Part of a small language model's weights: 10 layers, no biases in attention or MLP.
Each number is 50 + 12 x the weight over its row's rms, rounded and kept within 0 to 99. Layers, rows and columns count from 0. The size before them is the row's rms in percent of the matrix's.

# layer 6 MLP gate, 1152x192, rms 0.082, rows 673-721, columns 48-95
095:49 41 67 53 40 49 18 49 54 56 49 54 50 34 48 50 25 58 45 52 56 29 75 57 17 44 58 46 50 58 65 66 63 52 55 53 50 73 43 73 54 62 41 32 51 33 52 71
098:70 45 29 50 55 39 33 35 46 77 51 35 47 48 36 42 49 47 57 46 11 52 54 50 24 44 48 48 47 55 57 64 46 46 46 73 73 56 53 41 39 48 54 52 12 35 51 40
099:47 28 55 59 27 53 57 47 42 53 40 37 53 42 58 49 41 40 64 69 60 42 69 51 56 47 46 44 55 47 43 52 49 40 67 74 29 59 54 47 56 62 45 50 46 37 48 43
098:60 47 43 72 47 37 52 47 40 59 42 53 39 43 62 50 61 45 55 56 54 61 53 52 35 56 43 46 42 51 48 42 66 65 52 53 46 39 79 57 56 58 36 55 44 49 69 67
100:59 59 49 42 58 48 33 31 43 32 64 52 51 51 48 57 58 64 58 33 53 39 51 62 35 59 76 59 46 49 48 45 38 50 64 25 45 48 55 39 34 33 59 42 52 46 55 43
100:24 45 35 72 49 51 37 63 70 43 41 75 56 50 44 37 38 53 56 51 41 46 72 61 59 44 47 66 56 61 51 49 43 40 58 52 41 44 34 48 41 48 61 48 48 55 46 73
099:43 34 51 52 39 26 57 29 49 46 64 62 49 66 59 72 70 54 43 38 79 62 39 39 64 56 38 55 48 20 64 58 53 49 42 61 64 51 54 33 52 41 41 60 50 56 51 23
095:61 39 55 68 56 44 65 51 47 29 52 53 43 43 38 55 41 31 53 46 42 61 51 47 32 52 62 40 41 77 51 45 49 37 42 70 50 48 55 46 52 59 34 58 48 62 39 60
105:52 49 43 48 49 54 67 42 31 44 58 52 28 74 71 55 46 52 44 67 44 38 69 41 63 74 35 63 79 55 45 52 44 49 72 55 63 41 34 64 58 41 42 55 55 72 46 48
106:51 67 61 50 76 61 53 37 72 31 41 66 54 35 70 59 49 37 34 64 58 44 59 28 43 49 67 39 54 51 43 55 62 70 55 58 41 53 46 35 69 37 29 44 52 48 60 38
096:35 39 40 29 47 50 51 38 53 43 61 38 73 36 28 44 46 62 59 38 48 60 63 48 66 65 41 54 32 53 50 71 41 28 60 59 65 49 48 65 46 66 52 65 43 47 22 32
104:61 61 64 44 52 50 35 54 38 48 54 65 52 45 58 40 44 32 25 38 45 55 47 35 54 57 39 36 34 46 62 45 54 46 47 34 27 50 67 31 37 45 44 70 49 93 34 46
107:54 53 39 52 39 45 45 29 61 51 44 26 54 52 47 50 40 61 51 56 42 51 31 82 43 54 38 42 68 56 40 52 46 52 40 44 57 60 66 42 59 72 76 48 58 44 25 53
105:58 43 36 61 44 37 55 58 61 45 54 47 55 35 45 52 40 46 50 83 46 50 35 67 25 43 53 57 60 62 41 46 31 33 39 53 46 53 57 45 58 47 58 31 46 54 57 49
101:49 54 31 62 86 38 38 66 60 50 42 29 44 54 85 62 51 51 60 37 65 51 44 58 43 22 56 69 44 59 35 59 49 59 42 32 59 35 65 60 70 45 32 56 50 27 63 65
092:59 23 41 38 50 35 51 36 43 41 50 24 52 62 37 49 39 46 52 34 44 58 52 27 54 52 42 57 60 40 55 64 45 39 37 43 69 72 49 49 36 60 45 73 41 70 58 67
107:46 50 39 53 37 42 69 50 37 54 27 72 52 19 42 47 39 51 53 46 53 34 50 52 48 67 57 60 62 57 24 63 63 40 57 58 43 68 72 47 54 42 48 36 53 52 43 40
097:54 66 59 51 38 56 58 38 62 40 40 30 59 49 53 45 38 49 36 70 39 58 56 52 39 57 45 45 47 37 50 65 53 67 35 51 54 46 55 58 60 49 43 55 48 21 61 36
096:67 59 41 47 44 55 56 53 61 85 48 44 77 52 25 23 48 52 53 42 65 52 35 41 73 55 62 34 59 40 59 50 47 24 54 46 54 43 39 58 46 44 54 56 63 60 50 35
105:58 45 34 45 38 48 44 79 47 28 49 71 49 58 49 38 57 47 69 57 78 35 38 55 74 32 52 53 51 56 60 60 52 36 61 64 54 21 52 56 46 38 27 59 51 61 18 31
105:58 32 58 30 47 57 55 37 54 47 43 65 72 72 59 61 48 24 53 55 41 54 59 31 52 43 37 63 48 56 62 43 58 36 67 31 46 47 33 68 42 65 44 58 28 58 21 78
090:47 49 47 54 44 43 43 46 71 57 41 54 43 61 57 53 51 48 56 53 69 46 72 43 46 34 64 41 63 41 61 58 63 41 62 34 34 47 63 71 48 61 48 69 49 39 41 66
103:53 38 44 49 66 60 62 59 58 39 50 46 61 46 55 24 54 42 35 80 56 56 54 38 58 64 23 67 58 55 50 49 49 48 56 56 58 57 54 52 78 44 61 65 38 38 60 44
104:60 56 45 77 49 32 42 49 45 45 56 49 60 55 51 46 57 44 46 65 35 49 75 66 49 70 75 70 38 59 51 40 45 57 59 49 51 41 48 50 40 42 55 39 42 60 48 11
099:59 51 36 56 76 68 27 41 55 52 55 55 48 67 61 47 45 28 41 69 47 45 42 50 65 49 58 68 59 68 41 44 55 52 70 35 42 19 63 45 61 42 34 58 42 71 50 48
100:43 25 34 50 49 54 21 32 52 46 52 49 63 34 66 51 54 55 49 73 46 49 35 52 50 52 47 45 42 58 25 62 49 56 37 45 57 37 62 58 47 47 43 46 43 52 60 55
099:69 51 45 48 37 36 51 53 36 47 53 48 64 50 50 58 35 37 39 32 57 41 72 43 49 49 57 63 74 34 59 56 46 43 44 44 43 52 47 52 69 58 47 46 33 46 48 42
096:61 48 30 53 48 57 40 38 52 62 18 59 41 61 28 17 52 53 56 66 53 65 46 33 43 31 51 44 45 75 35 73 69 48 64 28 49 57 45 60 35 64 53 39 39 41 48 19
106:50 65 59 54 50 42 48 49 54 43 61 38 49 40 53 38 55 49 54 50 39 37 76 52 66 62 36 68 55 56 52 68 53 48 56 55 47 54 72 55 44 65 51 56 37 33 52 63
110:53 47 30 40 65 33 47 58 66 67 57 69 43 57 41 42 45 54 45 45 70 44 49 52 38 44 66 28 40 61 41 59 47 50 59 43 66 55 60 83 35 80 32 57 40 62 59 42
105:35 14 46 40 50 36 71 42 33 29 33 53 45 47 40 39 48 52 36 44 31 49 46 27 48 64 28 32 36 53 59 46 63 51 70 57 56 48 64 50 64 49 56 36 37 35 32 53
105:54 51 39 35 43 52 43 46 37 40 50 62 43 38 63 60 49 63 38 64 51 39 54 52 63 72 59 40 33 32 48 44 53 59 48 43 42 52 56 70 63 39 61 46 27 72 52 43
107:57 41 47 35 35 38 50 41 49 51 26 50 46 55 54 41 58 50 46 46 40 55 78 36 45 53 54 62 28 64 32 74 62 37 45 56 68 56 34 45 45 42 40 47 39 30 54 74
094:60 39 47 44 33 47 50 51 70 59 61 45 46 62 41 49 38 33 68 52 59 43 87 41 50 49 47 69 23 51 74 70 43 61 38 52 38 48 56 45 33 39 56 65 45 29 60 46
095:66 44 44 51 39 55 32 40 53 43 52 55 56 61 57 51 40 60 45 45 70 41 49 49 61 60 66 51 37 55 56 30 42 44 34 51 34 28 46 58 32 52 41 42 48 31 71 51
101:46 50 56 38 59 42 43 44 29 54 40 17 62 40 46 41 46 45 21 62 34 57 41 51 46 47 56 73 52 51 64 61 25 33 62 40 49 40 42 44 35 64 36 66 43 62 45 56
100:45 64 31 48 47 48 60 60 44 39 41 45 54 69 50 21 46 45 64 41 70 43 55 49 71 50 48 54 63 46 54 61 62 35 48 54 35 42 43 66 61 59 63 62 56 51 56 51
101:72 49 42 56 31 51 49 44 75 41 75 59 57 50 52 42 57 52 57 46 47 55 35 33 47 69 58 36 39 42 63 47 58 48 51 52 46 57 50 57 54 39 46 42 35 56 27 55
104:56 39 57 42 25 50 51 51 35 45 52 51 57 52 26 10 65 52 67 57 33 47 53 35 35 54 71 28 68 50 56 51 49 46 57 65 77 64 38 67 44 46 65 49 51 58 64 55
097:55 34 47 20 59 44 42 50 42 55 51 40 33 49 63 45 40 53 39 63 46 55 46 53 61 51 42 57 37 57 42 53 70 42 34 43 50 60 60 72 60 41 54 78 40 47 54 76
111:64 53 41 61 44 62 33 58 55 54 54 57 53 28 77 38 65 52 63 60 44 30 56 32 66 20 41 65 64 53 56 62 39 79 55 52 57 61 64 45 39 52 47 51 49 67 44 52
101:57 46 48 62 31 47 58 59 48 55 33 46 26 45 46 57 34 20 47 37 52 46 31 52 62 18 49 40 77 55 41 43 65 70 54 58 40 35 60 67 55 44 39 56 33 64 38 59
102:62 47 61 46 48 67 47 17 84 55 52 53 39 24 57 54 69 48 39 52 52 47 69 52 48 24 43 57 37 40 59 51 51 35 52 60 56 36 50 27 61 42 54 48 59 65 50 47
103:48 33 38 44 21 64 35 41 37 39 37 57 58 46 51 44 51 51 42 60 46 62 61 54 55 43 32 52 50 52 55 49 43 65 55 46 39 57 34 47 40 42 55 39 46 44 45 45
097:53 63 45 40 54 51 37 63 62 59 74 74 46 59 56 41 26 54 43 66 45 51 44 63 32 53 59 42 51 52 53 34 57 28 44 53 49 30 38 71 35 36 45 68 25 78 56 64
103:61 62 51 47 28 73 42 39 47 54 43 73 39 45 49 53 52 70 43 54 52 45 66 56 45 40 66 51 66 31 45 49 76 54 56 43 45 47 42 59 45 44 51 57 47 63 45 58
089:52 40 50 47 48 58 78 27 37 72 49 50 12 37 64 49 57 55 44 57 66 59 38 42 26 47 51 49 60 59 35 53 37 50 53 50 51 48 59 23 48 73 62 48 49 45 40 47
098:54 69 32 39 34 55 48 63 57 54 48 51 45 58 43 26 51 56 47 32 37 43 61 63 38 43 48 64 75 53 49 62 53 60 57 51 42 58 51 38 36 47 27 41 44 52 45 62
111:42 49 43 53 42 53 40 64 42 54 44 45 27 34 39 66 29 54 47 28 30 31 70 39 54 61 44 48 56 56 40 39 56 38 51 47 49 60 42 46 27 65 59 33 51 51 46 52
# layer 6 MLP up, 1152x192, rms 0.0775, rows 673-720, columns 48-95
099:61 16 24 51 69 59 64 75 77 38 50 47 52 40 68 57 53 51 52 23 46 63 40 49 59 58 40 47 43 32 38 37 54 47 37 49 31 44 35 39 68 62 44 50 56 43 64 37
099:67 38 44 57 52 57 52 40 54 55 45 42 53 64 58 60 68 50 72 61 62 54 63 51 54 51 57 50 39 60 37 49 53 62 36 51 33 32 75 31 52 53 60 55 61 44 47 47
099:61 49 50 38 40 27 54 61 36 60 60 60 50 62 51 33 46 43 54 65 38 38 47 58 43 66 40 47 35 33 45 42 42 47 52 61 71 74 51 37 49 54 52 75 57 45 53 26
100:52 33 47 47 31 48 54 71 37 63 60 72 76 29 49 50 41 49 57 54 41 50 40 47 44 30 44 47 70 54 71 52 47 46 52 48 62 46 34 62 49 60 45 45 47 66 50 61
096:67 37 28 43 57 55 40 56 42 51 46 65 63 53 68 74 47 45 55 50 58 61 48 55 62 40 35 67 75 70 50 43 77 74 54 52 43 36 73 41 50 51 60 58 48 38 41 45
099:50 35 32 54 55 52 40 29 58 67 67 62 43 30 62 37 57 30 35 58 54 52 35 53 62 53 34 62 31 54 56 50 66 49 39 44 38 20 26 54 60 72 54 66 48 63 22 56
100:62 67 48 42 48 50 69 39 52 44 47 64 40 40 48 58 52 53 66 28 62 58 49 40 45 45 57 45 51 56 45 52 27 46 42 37 62 22 54 74 37 24 38 52 36 43 41 57
093:52 27 67 55 47 52 55 50 63 58 18 40 51 52 49 48 25 27 33 35 55 58 31 30 49 45 49 66 32 46 45 48 48 26 57 59 76 70 50 58 59 65 52 49 54 43 65 26
105:16 67 55 43 44 49 42 35 63 37 65 50 46 58 45 36 63 43 66 85 50 36 69 59 56 51 61 36 48 55 46 33 32 29 49 53 60 43 56 39 46 54 54 46 50 36 21 50
105:23 48 70 49 40 30 41 57 46 38 60 40 68 45 31 48 47 37 60 56 77 62 44 43 61 31 30 42 57 46 52 41 34 55 42 46 39 60 59 58 50 70 37 38 39 66 52 38
095:56 57 46 47 25 21 45 61 39 43 64 41 40 46 65 37 54 42 42 34 65 68 77 54 46 47 57 57 63 37 49 59 41 67 30 48 61 53 67 39 49 63 36 56 51 41 68 37
103:30 24 66 37 32 38 45 56 41 46 51 36 50 26 36 45 47 31 43 39 46 43 75 37 64 43 58 50 42 52 63 70 48 26 58 47 68 45 38 69 55 54 31 61 52 49 49 72
106:59 50 39 60 47 57 33 73 58 50 53 66 49 37 59 45 48 71 49 42 47 64 46 55 35 35 58 49 40 62 53 33 56 50 50 69 52 41 54 40 68 36 53 45 60 57 59 33
108:60 46 58 49 61 55 63 50 57 49 57 40 39 41 53 45 24 40 47 68 49 40 33 53 54 38 41 50 40 64 47 47 52 63 42 53 57 46 72 54 61 60 55 62 56 41 41 82
107:25 46 47 72 45 54 43 52 51 37 47 63 48 39 55 67 35 59 67 47 42 54 42 43 49 51 44 58 51 52 45 52 49 47 51 70 57 61 51 72 34 90 54 63 46 45 45 84
093:54 52 59 79 33 28 31 51 46 63 58 38 21 61 49 61 50 74 59 60 42 43 48 35 27 48 53 49 47 49 75 45 54 45 58 48 57 56 52 51 35 38 42 35 62 68 63 51
101:68 47 43 45 56 57 39 63 48 85 44 60 57 69 60 54 67 50 60 47 63 58 31 41 40 65 57 41 36 53 30 56 44 49 49 38 60 49 62 66 43 44 21 42 40 53 64 73
101:59 56 37 59 46 57 34 44 70 23 51 46 48 77 59 72 34 60 56 35 46 34 64 61 45 57 49 39 30 30 40 43 62 51 36 36 46 47 44 66 53 48 44 42 29 30 56 62
094:53 42 44 39 53 45 37 36 60 44 35 61 44 53 28 28 49 41 47 53 42 57 45 34 43 50 46 48 42 77 45 25 30 54 42 33 46 65 53 39 44 74 50 63 54 40 51 43
108:48 42 32 47 50 48 58 35 42 55 47 44 44 19 60 69 46 40 49 43 48 59 27 58 66 60 46 48 50 31 20 42 50 61 50 45 49 63 46 48 59 53 61 46 34 61 45 80
098:46 48 41 53 41 49 49 34 39 47 17 71 47 41 66 75 58 41 28 41 63 49 59 61 39 50 61 41 45 52 42 26 73 59 40 61 48 43 37 62 50 67 42 20 60 47 54 41
097:52 35 46 41 78 38 42 41 64 61 58 46 28 60 63 54 58 31 71 41 46 38 40 37 36 48 59 54 48 40 54 45 36 52 54 53 58 49 56 29 56 48 38 56 39 56 34 53
110:41 51 91 57 31 34 66 64 53 49 56 31 61 36 51 41 51 38 25 47 27 66 57 64 67 47 57 52 49 55 59 45 49 38 43 54 81 52 51 36 26 43 45 81 47 62 62 55
099:57 56 71 77 51 52 52 37 49 59 42 36 44 56 54 48 47 43 44 56 48 56 31 31 43 62 51 48 46 35 51 59 71 41 45 38 31 67 52 53 68 50 49 52 52 53 42 57
101:59 52 29 37 55 71 58 34 55 39 45 63 29 65 59 28 59 59 40 45 62 45 29 27 44 71 47 54 50 42 49 37 51 52 59 43 33 46 50 65 62 52 59 57 68 59 63 53
098:72 56 44 54 20 45 52 39 46 47 40 51 57 35 36 38 47 45 50 52 46 66 50 32 66 44 53 50 67 37 39 67 38 49 41 44 38 46 81 58 46 43 48 54 46 35 53 38
090:43 76 50 54 51 30 58 35 54 49 70 59 41 31 46 44 34 57 32 48 31 46 49 24 40 50 39 38 50 51 53 43 47 29 51 55 52 57 58 67 60 61 47 50 65 51 60 59
094:38 55 52 45 42 46 49 70 47 50 43 73 37 50 64 57 55 32 49 62 57 17 61 57 51 31 36 64 42 65 59 20 59 44 43 37 41 57 48 58 34 52 52 14 45 42 44 62
110:64 60 43 61 61 43 47 59 46 31 59 36 36 65 43 41 40 59 67 40 51 44 52 30 55 42 65 51 41 25 58 39 29 48 36 44 77 42 53 52 65 26 49 77 60 42 58 48
103:50 34 64 32 45 44 46 68 50 39 38 54 61 59 41 61 66 45 64 34 63 57 64 54 62 67 52 56 56 59 52 67 48 57 80 40 63 56 58 49 37 56 48 51 48 37 41 36
108:57 48 60 59 51 48 48 45 49 50 37 68 47 57 39 29 57 37 41 42 57 50 59 44 33 48 59 52 50 57 86 76 52 47 55 55 57 73 68 49 41 47 51 71 44 50 50 34
101:70 54 54 39 72 55 69 46 46 51 49 59 44 38 35 56 54 33 46 43 48 41 58 19 57 60 53 54 25 58 54 37 75 38 58 37 59 44 50 45 50 68 58 46 51 49 59 60
109:50 47 62 50 48 53 40 60 81 54 41 44 46 47 56 38 63 55 60 64 58 56 54 50 54 50 72 57 45 50 52 43 61 48 44 62 53 72 66 41 60 49 35 62 46 51 78 63
096:51 40 46 55 61 34 58 32 59 64 38 51 46 32 58 45 53 54 65 47 36 45 43 61 46 53 54 20 46 31 53 36 55 38 45 46 59 51 72 70 48 71 48 65 60 46 25 63
094:56 72 47 66 66 50 46 30 56 48 54 45 66 33 50 67 33 31 23 44 52 38 48 46 58 40 59 24 61 35 48 53 47 48 55 63 51 63 28 51 44 68 45 40 50 42 25 44
099:55 72 52 46 65 39 72 53 49 23 50 56 52 35 50 51 62 60 35 51 62 40 39 37 24 72 39 55 45 35 38 57 45 57 45 36 79 52 46 47 65 55 47 61 57 54 42 38
096:65 15 50 56 53 63 45 47 61 58 29 52 58 31 44 63 48 58 47 37 50 64 27 40 70 51 27 49 39 66 49 53 56 52 38 39 47 49 57 49 41 44 52 46 61 56 34 60
101:53 49 49 33 26 72 75 63 41 49 90 47 70 43 41 30 65 45 47 78 45 55 54 50 35 47 49 58 50 41 24 53 60 51 42 51 66 52 51 33 66 50 54 46 66 61 45 40
105:57 56 52 37 62 60 56 42 70 27 78 49 43 51 71 28 48 41 56 48 48 39 67 42 55 38 45 47 62 52 38 41 49 56 43 51 35 52 62 27 20 49 71 61 38 66 52 44
092:56 41 56 44 56 53 49 35 48 67 15 55 35 67 55 45 47 51 42 45 33 13 37 41 61 50 26 66 51 67 40 33 65 55 44 40 29 59 52 50 45 65 40 44 28 45 75 37
105:63 30 40 83 34 42 37 56 51 81 45 39 57 38 45 28 53 49 70 18 58 56 51 65 62 55 55 53 56 33 46 56 61 70 34 43 53 62 27 53 44 36 49 45 54 55 34 50
103:74 62 53 61 45 36 71 28 69 59 30 45 59 59 68 54 15 45 54 43 55 55 42 43 36 72 52 45 36 55 65 69 45 47 48 62 36 36 53 43 56 46 43 61 50 53 28 53
099:53 30 61 28 45 52 52 74 57 42 48 80 30 51 66 48 48 51 49 62 59 43 32 44 47 48 31 60 33 63 51 47 57 42 48 67 46 49 27 55 35 42 42 47 38 52 23 62
101:68 45 55 57 36 45 42 71 67 61 21 49 65 56 55 44 49 32 48 27 47 54 32 55 40 70 64 55 39 54 61 76 21 68 65 44 57 49 57 38 39 41 33 56 54 69 48 49
102:62 37 49 47 41 46 34 54 62 55 59 56 32 61 38 42 30 55 63 46 45 72 53 50 39 69 53 21 54 47 51 50 47 54 46 12 30 56 57 57 60 42 44 36 65 62 48 51
097:50 56 46 43 43 58 38 50 59 43 52 40 56 45 66 35 44 46 42 61 54 44 40 28 56 37 43 35 55 28 55 37 45 47 51 62 52 22 56 54 53 65 45 47 48 72 56 61
092:59 33 64 47 49 48 51 57 36 60 54 23 69 60 62 44 55 54 38 57 62 39 55 50 46 53 36 59 56 59 42 43 44 52 46 22 84 50 42 37 61 54 55 46 45 34 55 58
100:56 53 61 66 61 49 52 30 60 39 49 43 51 45 52 44 40 55 58 49 41 44 42 57 51 61 52 48 55 42 51 42 43 58 40 30 51 68 51 37 53 45 41 54 66 30 57 50
# layer 6 MLP down (transposed), 1152x192, rms 0.0757, rows 673-720, columns 48-95
101:42 56 68 59 59 47 50 34 48 61 55 53 36 59 41 70 55 47 69 35 63 55 40 44 27 42 49 70 51 51 41 40 45 48 47 50 59 44 57 40 42 34 60 42 70 57 40 51
100:46 46 54 62 51 64 41 74 05 46 59 50 48 43 46 51 51 47 31 62 47 40 38 40 57 40 35 37 44 44 31 61 62 43 41 41 48 55 34 60 57 40 61 53 51 45 22 58
097:57 55 60 55 55 52 40 25 50 70 48 77 52 39 36 17 53 47 53 34 51 64 30 60 54 51 44 37 40 43 48 52 41 59 29 42 30 45 47 55 65 70 52 40 61 59 73 59
101:56 54 54 42 57 49 49 54 63 35 59 54 49 51 52 59 34 23 58 34 50 36 57 53 57 35 42 43 52 54 50 36 36 22 51 53 39 75 58 46 53 60 36 44 34 47 32 70
098:24 56 53 44 62 25 50 69 25 66 24 45 55 48 49 51 57 55 53 55 61 53 38 37 52 53 38 44 46 37 35 42 47 40 36 64 52 35 41 56 40 34 51 36 47 34 50 59
102:32 51 51 42 53 47 54 49 32 58 37 58 27 38 46 37 50 44 50 41 45 52 52 40 63 42 52 47 64 65 31 50 54 63 51 50 51 51 50 50 32 44 55 44 42 61 57 67
098:56 45 65 50 36 41 43 41 46 51 52 32 47 48 58 48 61 48 50 50 71 49 52 55 18 61 48 57 52 36 47 37 73 63 39 52 50 45 53 54 41 36 41 61 46 40 71 47
095:19 60 57 60 46 42 36 68 39 62 43 41 53 36 61 59 51 28 44 57 38 60 46 57 47 23 56 56 42 56 34 37 41 61 48 42 53 60 54 45 46 41 43 60 36 37 53 70
105:49 41 51 45 40 32 51 65 56 57 53 56 39 56 37 45 58 58 56 52 53 49 60 66 46 48 32 49 60 46 49 39 69 73 57 48 55 49 59 66 60 50 67 46 42 56 53 59
103:53 36 47 64 44 81 38 17 73 35 56 49 46 43 56 79 20 51 56 38 59 34 55 48 26 53 62 44 24 47 47 43 53 39 59 79 55 33 44 54 54 55 46 59 58 55 55 46
096:41 60 51 36 57 66 73 32 46 60 56 61 43 38 45 60 62 66 60 50 42 37 21 49 44 54 64 44 65 68 32 38 49 58 46 61 47 54 68 47 46 45 26 48 40 52 50 42
103:71 65 35 39 51 44 60 60 53 38 47 66 61 35 55 55 40 56 59 54 66 57 35 44 45 62 36 37 63 41 45 45 30 56 37 47 36 45 72 46 81 67 33 50 57 50 39 57
104:30 62 48 49 43 42 76 28 34 38 62 52 58 60 51 76 62 47 37 44 67 56 58 46 57 68 43 48 40 65 74 67 77 47 59 65 40 52 37 51 29 42 28 59 47 46 37 56
108:39 30 63 80 64 37 45 45 41 62 63 53 43 60 64 55 47 46 45 59 47 26 38 60 41 49 61 49 49 58 44 31 51 64 60 57 41 43 44 36 45 58 37 51 51 31 56 68
106:36 63 47 55 40 49 54 43 30 64 40 31 38 50 64 24 36 40 36 66 58 42 68 46 51 59 54 64 60 54 52 63 30 49 68 44 35 51 33 37 33 59 41 33 55 58 46 35
093:45 69 48 39 57 52 27 60 50 50 51 46 35 42 56 61 69 65 59 41 50 50 45 38 42 62 51 32 34 68 49 43 43 75 45 52 49 63 44 50 44 48 85 40 57 48 50 37
102:55 51 43 46 58 54 56 39 53 36 60 36 45 47 59 39 38 55 56 25 27 44 29 55 55 32 33 62 41 46 49 65 53 19 44 49 42 46 73 57 57 63 59 35 44 32 38 49
104:14 77 73 50 78 45 39 65 49 39 37 61 60 61 51 45 61 48 54 56 41 43 60 65 70 42 39 37 65 44 49 46 50 58 70 26 59 45 58 63 61 48 67 45 47 57 69 48
095:37 54 54 58 50 52 40 48 45 46 48 55 41 44 86 54 52 53 43 53 30 50 51 73 30 51 49 73 37 44 66 60 45 53 51 47 50 56 54 42 50 51 71 34 47 53 62 27
100:20 48 45 53 41 39 57 51 16 58 54 41 49 49 48 46 61 50 51 47 60 39 28 62 74 58 54 40 44 28 56 54 65 49 38 70 50 38 62 50 67 29 27 50 29 76 48 49
101:42 41 48 46 50 51 54 55 66 18 33 38 58 52 32 61 45 12 43 54 67 76 46 40 62 43 73 47 35 41 37 42 33 47 52 39 45 57 45 44 62 44 43 32 39 72 62 50
094:28 42 48 61 36 43 47 49 41 67 37 42 57 24 56 41 51 61 51 46 42 30 75 55 49 76 35 54 63 46 48 59 60 61 48 47 44 41 39 54 44 46 48 35 47 44 54 33
107:43 47 61 52 46 53 60 42 50 77 53 42 46 36 65 43 56 45 37 22 41 84 44 50 56 35 32 44 39 57 66 57 35 70 31 52 46 37 41 43 37 44 56 48 39 65 54 82
104:54 48 46 49 68 46 46 34 62 46 56 39 23 33 60 59 55 57 46 52 20 60 49 39 47 38 66 49 59 58 52 65 33 43 42 47 22 48 47 39 47 38 61 36 65 60 33 39
101:59 46 54 46 65 38 48 56 56 18 58 49 37 60 57 73 63 62 55 48 50 23 61 73 63 65 48 51 72 33 64 50 64 54 47 27 37 67 46 58 50 51 36 56 39 45 55 38
101:35 48 30 59 45 49 62 39 32 54 32 47 46 26 39 43 42 59 38 54 62 55 48 57 67 38 70 53 49 48 27 60 39 58 31 60 38 51 44 63 71 47 55 62 58 58 65 57
091:33 61 37 48 60 46 49 38 70 48 44 62 40 52 70 56 19 42 52 68 39 52 48 24 70 37 63 62 25 50 46 32 62 26 33 30 53 57 51 31 58 55 50 46 38 39 25 44
094:43 46 68 38 51 64 49 42 60 34 46 58 49 45 48 59 54 51 56 66 40 37 53 41 49 37 65 65 24 52 75 25 70 45 72 65 55 65 42 70 42 25 52 57 42 38 36 62
109:46 63 57 69 51 54 32 49 59 41 39 67 44 57 48 58 66 58 43 44 58 51 36 34 47 74 75 37 41 13 61 37 62 37 27 35 63 46 53 60 53 55 36 49 45 57 44 58
106:35 50 27 36 73 52 32 73 58 32 39 29 32 53 51 45 47 52 54 40 59 85 44 57 57 50 60 29 38 60 46 37 53 56 31 37 66 38 47 64 64 64 66 59 69 35 34 54
108:49 52 47 46 32 64 57 19 46 62 50 37 44 55 68 35 51 67 61 60 36 47 53 59 45 44 62 53 36 63 49 63 42 55 52 46 58 63 72 52 40 45 33 48 61 57 64 50
100:60 41 48 30 70 76 52 45 50 51 52 42 53 52 38 44 55 62 25 64 37 67 61 50 48 53 60 29 60 47 51 54 58 63 25 63 67 50 11 54 57 46 43 68 60 50 54 58
109:49 41 37 57 44 66 51 64 42 41 37 47 53 66 48 56 50 66 64 73 47 47 65 63 72 51 65 44 54 28 48 53 41 50 45 43 52 63 45 73 57 55 64 58 52 41 66 28
099:39 51 35 49 47 56 29 13 48 47 43 39 56 42 53 42 58 63 20 72 40 48 71 58 60 54 62 39 50 44 40 54 65 48 67 67 60 51 62 33 60 46 36 62 44 57 61 33
097:63 56 39 43 38 55 44 51 55 39 38 49 59 51 48 44 41 58 64 49 36 33 84 64 58 60 53 40 58 64 49 43 36 37 49 54 42 32 48 65 56 52 33 32 30 30 61 50
102:70 23 63 70 35 43 46 66 40 51 40 28 53 32 47 46 52 59 51 58 33 56 32 42 46 59 23 35 30 56 65 42 40 54 21 72 55 49 25 46 47 61 27 46 49 57 52 39
099:58 41 52 47 41 46 56 64 48 65 63 46 62 57 52 48 56 57 61 49 69 66 59 39 34 65 58 58 54 30 58 32 54 44 62 44 14 64 34 79 49 71 76 47 50 50 47 43
101:86 60 33 69 52 31 63 47 92 43 49 47 38 49 57 66 32 48 60 69 65 51 37 41 58 43 54 58 39 37 44 31 33 43 73 43 50 64 57 51 61 79 55 39 49 55 64 29
109:52 59 50 47 70 54 35 65 48 11 40 60 47 48 52 35 39 75 25 48 59 22 45 66 70 32 57 56 36 26 65 31 50 56 47 65 64 34 50 65 64 51 29 43 58 66 57 63
096:53 71 68 58 55 52 42 41 32 46 44 54 72 54 43 44 40 47 47 54 57 57 47 46 45 60 39 67 55 54 49 50 36 56 71 62 43 54 55 45 57 71 46 54 74 60 51 31
108:50 51 41 72 32 38 42 40 38 48 38 54 54 18 46 53 40 46 45 55 63 26 45 25 41 53 42 41 49 46 32 42 39 70 60 51 55 52 47 58 50 61 45 45 55 61 54 51
103:65 40 60 41 63 37 56 58 53 67 64 52 61 43 49 49 57 49 55 39 39 65 42 66 51 47 47 53 73 36 51 46 56 60 34 55 47 58 40 40 44 42 45 49 53 65 75 32
098:22 48 44 48 68 50 58 54 51 61 51 37 55 53 62 48 55 58 27 61 55 46 77 50 42 43 40 50 72 59 44 46 38 60 47 67 30 49 65 50 39 37 54 37 66 52 25 64
101:53 67 44 44 34 51 66 34 60 37 67 45 46 66 76 45 38 45 34 40 55 31 71 61 45 64 60 47 32 55 53 41 52 46 53 52 46 64 48 71 42 47 53 50 43 42 54 61
096:62 38 55 61 41 61 50 43 58 41 44 70 49 43 63 35 50 50 44 65 72 70 60 49 53 50 52 72 63 49 76 42 44 47 44 44 44 62 50 71 55 35 34 44 65 49 52 40
103:60 54 38 52 48 69 39 44 36 63 44 57 53 56 75 34 61 48 34 66 44 63 47 29 51 41 50 69 58 54 56 57 53 48 60 46 67 60 34 68 57 47 46 54 46 61 51 66
094:50 39 48 38 46 56 36 62 51 32 47 49 54 42 43 73 60 37 62 47 58 62 14 32 44 38 36 54 32 36 72 42 40 56 49 51 37 84 57 59 60 67 46 44 69 42 36 61
100:67 42 34 57 37 35 62 51 70 61 67 70 62 39 39 56 51 47 51 44 71 58 51 59 41 53 54 46 70 48 61 47 30 78 33 39 47 53 56 46 38 54 56 25 51 63 58 52